Part of a small language model's weights: untied embeddings.
Each number is 128 + 32 x the weight over its row's rms, rounded and kept within 0 to 255. Layers, rows and columns count from 0. Numbers have three digits each. The size before them is the row's rms in percent of the matrix's.

# layer 6 MLP down, 256x576, rms 0.216, rows 43-85, columns 384-447
098:122133079157131080143153147172148130113105149166090133148122115110072141139100125102154146078140100098095160093096109193155134154145163118068190149153042099119149080150137116147171110138103132
097:074121125072111107103146155075134140137145126140152138115098192114137215182130119159184130155058116066123146138116161121135146114132109092152099145132173108137175156134150127028124167130136107
105:136130118139190121128160180126117091160142073162181138160142089165138061112110147055087165086112107085116097193129119107110157120122170136157079101150134089102087163105109153087162107120146118
101:135165140190130121116172144122160169157094137150132154160110133100168136183055172128102138083111125201201180142138133130120142117159109063160123177126083157099131131105146124147161070136124121
101:083100161129111144088158147122138143161121149127145146159114110165129148151138123080128115125123114088157134177098138131110156074153143159055104168130114154103142183164157120065180110183146090
095:167147116114159149103146150204082130156098123096067126113168122076080157123136144105153165171157161141152136053111143116086152102143106120143147143097126126126101108173172121106103121162148064
095:140136143123168154096137119133055111200129169133096089152139050149134202135090111142099136151122100154098119162076123178141113031118125108105105180090137165131101130186130108092134147160192134
094:092090099173124145155121198108139153090175130098158163118152139126155158113172086131116116146053100153133117137139090127161098085136150144150091034148079094143125182123091161064136104116164201
106:153142116126149114130114093105094112130122105160121166166128122163131105079134189122122134073145164143184135206170126116118127117137144109179068075074118124150162202093101112148141155119053172
099:127141118176160095168135125065150154136160138142095178111093117093110150125132139111117120119120082128126132102103123109090137074197190147165145115154094104201176083126145036128103144161090115
101:161173118156109108159224143101079102205115131085120157114154148107164131142103140151076164145143118072088146085071163138157143124137157124138086149085122126093198069134069155142105111147166113
098:099116144155085119068133131124145138085085103097134104215118150166109141068118151139153104101116095117106167159108088071072108135094131139103092159146144055134119120176112137097139149148128150
103:137133081126147080147117170152118090156096139162073144124145111115179148076091103186142148135157124149103147118171038156091086136187184140140141144117105175132116087129077167147142164161148076
091:123105107121132113118115107144175114136148129169128153090156069137109136084123070103128092107205135122103138149137131118169114143079094086093172146137172096159136161113121089135101138063162136
099:136150104125138113164099046168081093098188184182138166152142147122136147153091109176113112155111098116142126069106098146133137067127136076085108113149196133091094121109156116134113145095166079
103:086071139192158099182123139084148119138110113134086152158101158141117113061139123150130103163126097127099130173166141130154140086095160159074097177163117152147130151198101187109059125090078123
100:115143150090064083132102113138137093144169115096159126125129130132109080143140156079157151131161154100153155199137128120110092133166133126134117102122139107181160112143163170101089123114163142
101:151139109151123158132078080109096133104170155079187198198085149140089145070084130090108094124116138160097162158115103172098093134106077139142105187147080148076089134082048134142129139145098112
099:129118106144140071129168186145146101155107155097140130164128122063130114170156120130167205142109080098105117073108156122126135097193168158146097080127150111165101123073140156147095093110067150
096:113189145143090138133127104097158087058079112126126142153106138077184178128103126136135098100145149065132144082152163160114099123121153118103195071110109140140168166151161147166102092087102119
097:183157124108137155097131141056173129080102135123099082140177161104155127128085059118136104143121198122115155122117189171173129075149139118122160105156147100178121172086110109144105076123139112
105:114194108163139130118105088178110065124148178147180107144150107152162136142119072115114097133123151131079162117142090168134130132122093180078126131124128122135093136141171126091106127135109153
104:130168095111104095134099127127187164101091113141168133134101154172139141107194133149116118070096104141112150136100179164086093084117202159127186052133138119105167156142139118141142084169118074
101:148121149124117119052155186119219134118150135144101172137119126096146142165144223118097138135156088152114163127150160079134102196176143123045089166091112144127154077158075145152179164166167167
095:112083109130057159075119115170151181136129104137180212129148047091137105134146088133097151097178098157172097113130101107112152150086076093120148081065149083070099141149113157105166147061125159
105:145094136084130136136059154153121167145137142097133153102145110182149082106167131098168140094121075074187162174092101160139105175103113163090135118121096085136085094105070129145095111104080132
100:141132112093095092101121170128140136142148121123115089157094135140126146133113065064116116125102110078143103084131126162133118100110077113152137157103106170086117127147141208106154172139108119
100:081114198103102155054114150093126134103156133135097158085136146131059127125085139164123153153141153138110126095104104132143050133126104201111111143110140178093090063212083149090113127140147155
101:140168136148127160142169115157176124138100146126120093078122115140139137175121173161107130102138112136134165107156175154128121201143146154092099128126122208117131131128127096118137127069169104
099:137135149160092126145108174141118158143123130093142105108110125141165142146113130182120095086127127116123099169114180083104140125253131104145155120093126162126126119152094143175040186145181126
104:227111122113105117144166153128082128138173169128119100156122172122121018089135167108133114161140121161145174127103169126132089122136136140122179143101132119100156141088111150124111159107161120
102:154139114153125073148140113144133135213137108139107093082145140148147122127147128145113144140164115203149132136177163083140120164093123088121078177140074136122102123112136094107099077104091138
097:073095135153119191128152134064145171076140195160119103105086166107150161109122157136152130097131124140121110099164084109116174059075119171134153153142074179142131090131190111126103112123171137
097:092167191074092153084143090105111136130144100114110050071096119059101154142098133099137147155078148113164065101066116150138090095088140142104116096069177077117119125123063142122141139108130076
106:124065060156145143167139148114163159128117133106104150135107129092091110135130114149074080161078185080136122151168125156145146126187149119100168122093139148130164080155120105151092106152178086
099:154156080176131192142146154176128132121167142083145132115099191098124099102127109100168112138118126072073164134078106159128110110123112165114142121155080116116085073142156086123126121083102102
096:087126160135052124155083152134181111135163138108135140143121170100132145103104169181102086030137145078091176179140022116154191143022132114137168076161134150160161150150113102097119138151116117
099:094168096158160124154145152108138138143157079136138184121130136147109177167192177144161171151142083156105091148095138136099184116117094068103122161097088160160179152123169142098213156099199127
096:136128063112151118088134120117089158082071182136142127147110151105110105166162187200089091112067132110091104132135159097136138147101097130118134163140174138141119131165183081122082121171163132
105:087104069176121154107127152149139135042148100120102144121151091126118115150145130100127092171080174113098145130106080074120160116166057136047036086126141107152159135148126164167166144159125137
092:162183097087145140074192097150144115065160142107067129182107091119098118140154155054135128164112105102143177160169123148067117105173124166091123046124105135143126110115116161121115077112152130
091:173105128164174122187119165175162150123150135159126104154118123086080109084171140134135143155190129121098122111107108150115102197127158153099091108093115175105090177143157073133073103186147150
094:144096126151130138136202136105105110171129090131185132085079130149072153186079138170137115132139136099108092168074126162141157133176134079214096151141178137117100020112088115156103151148135082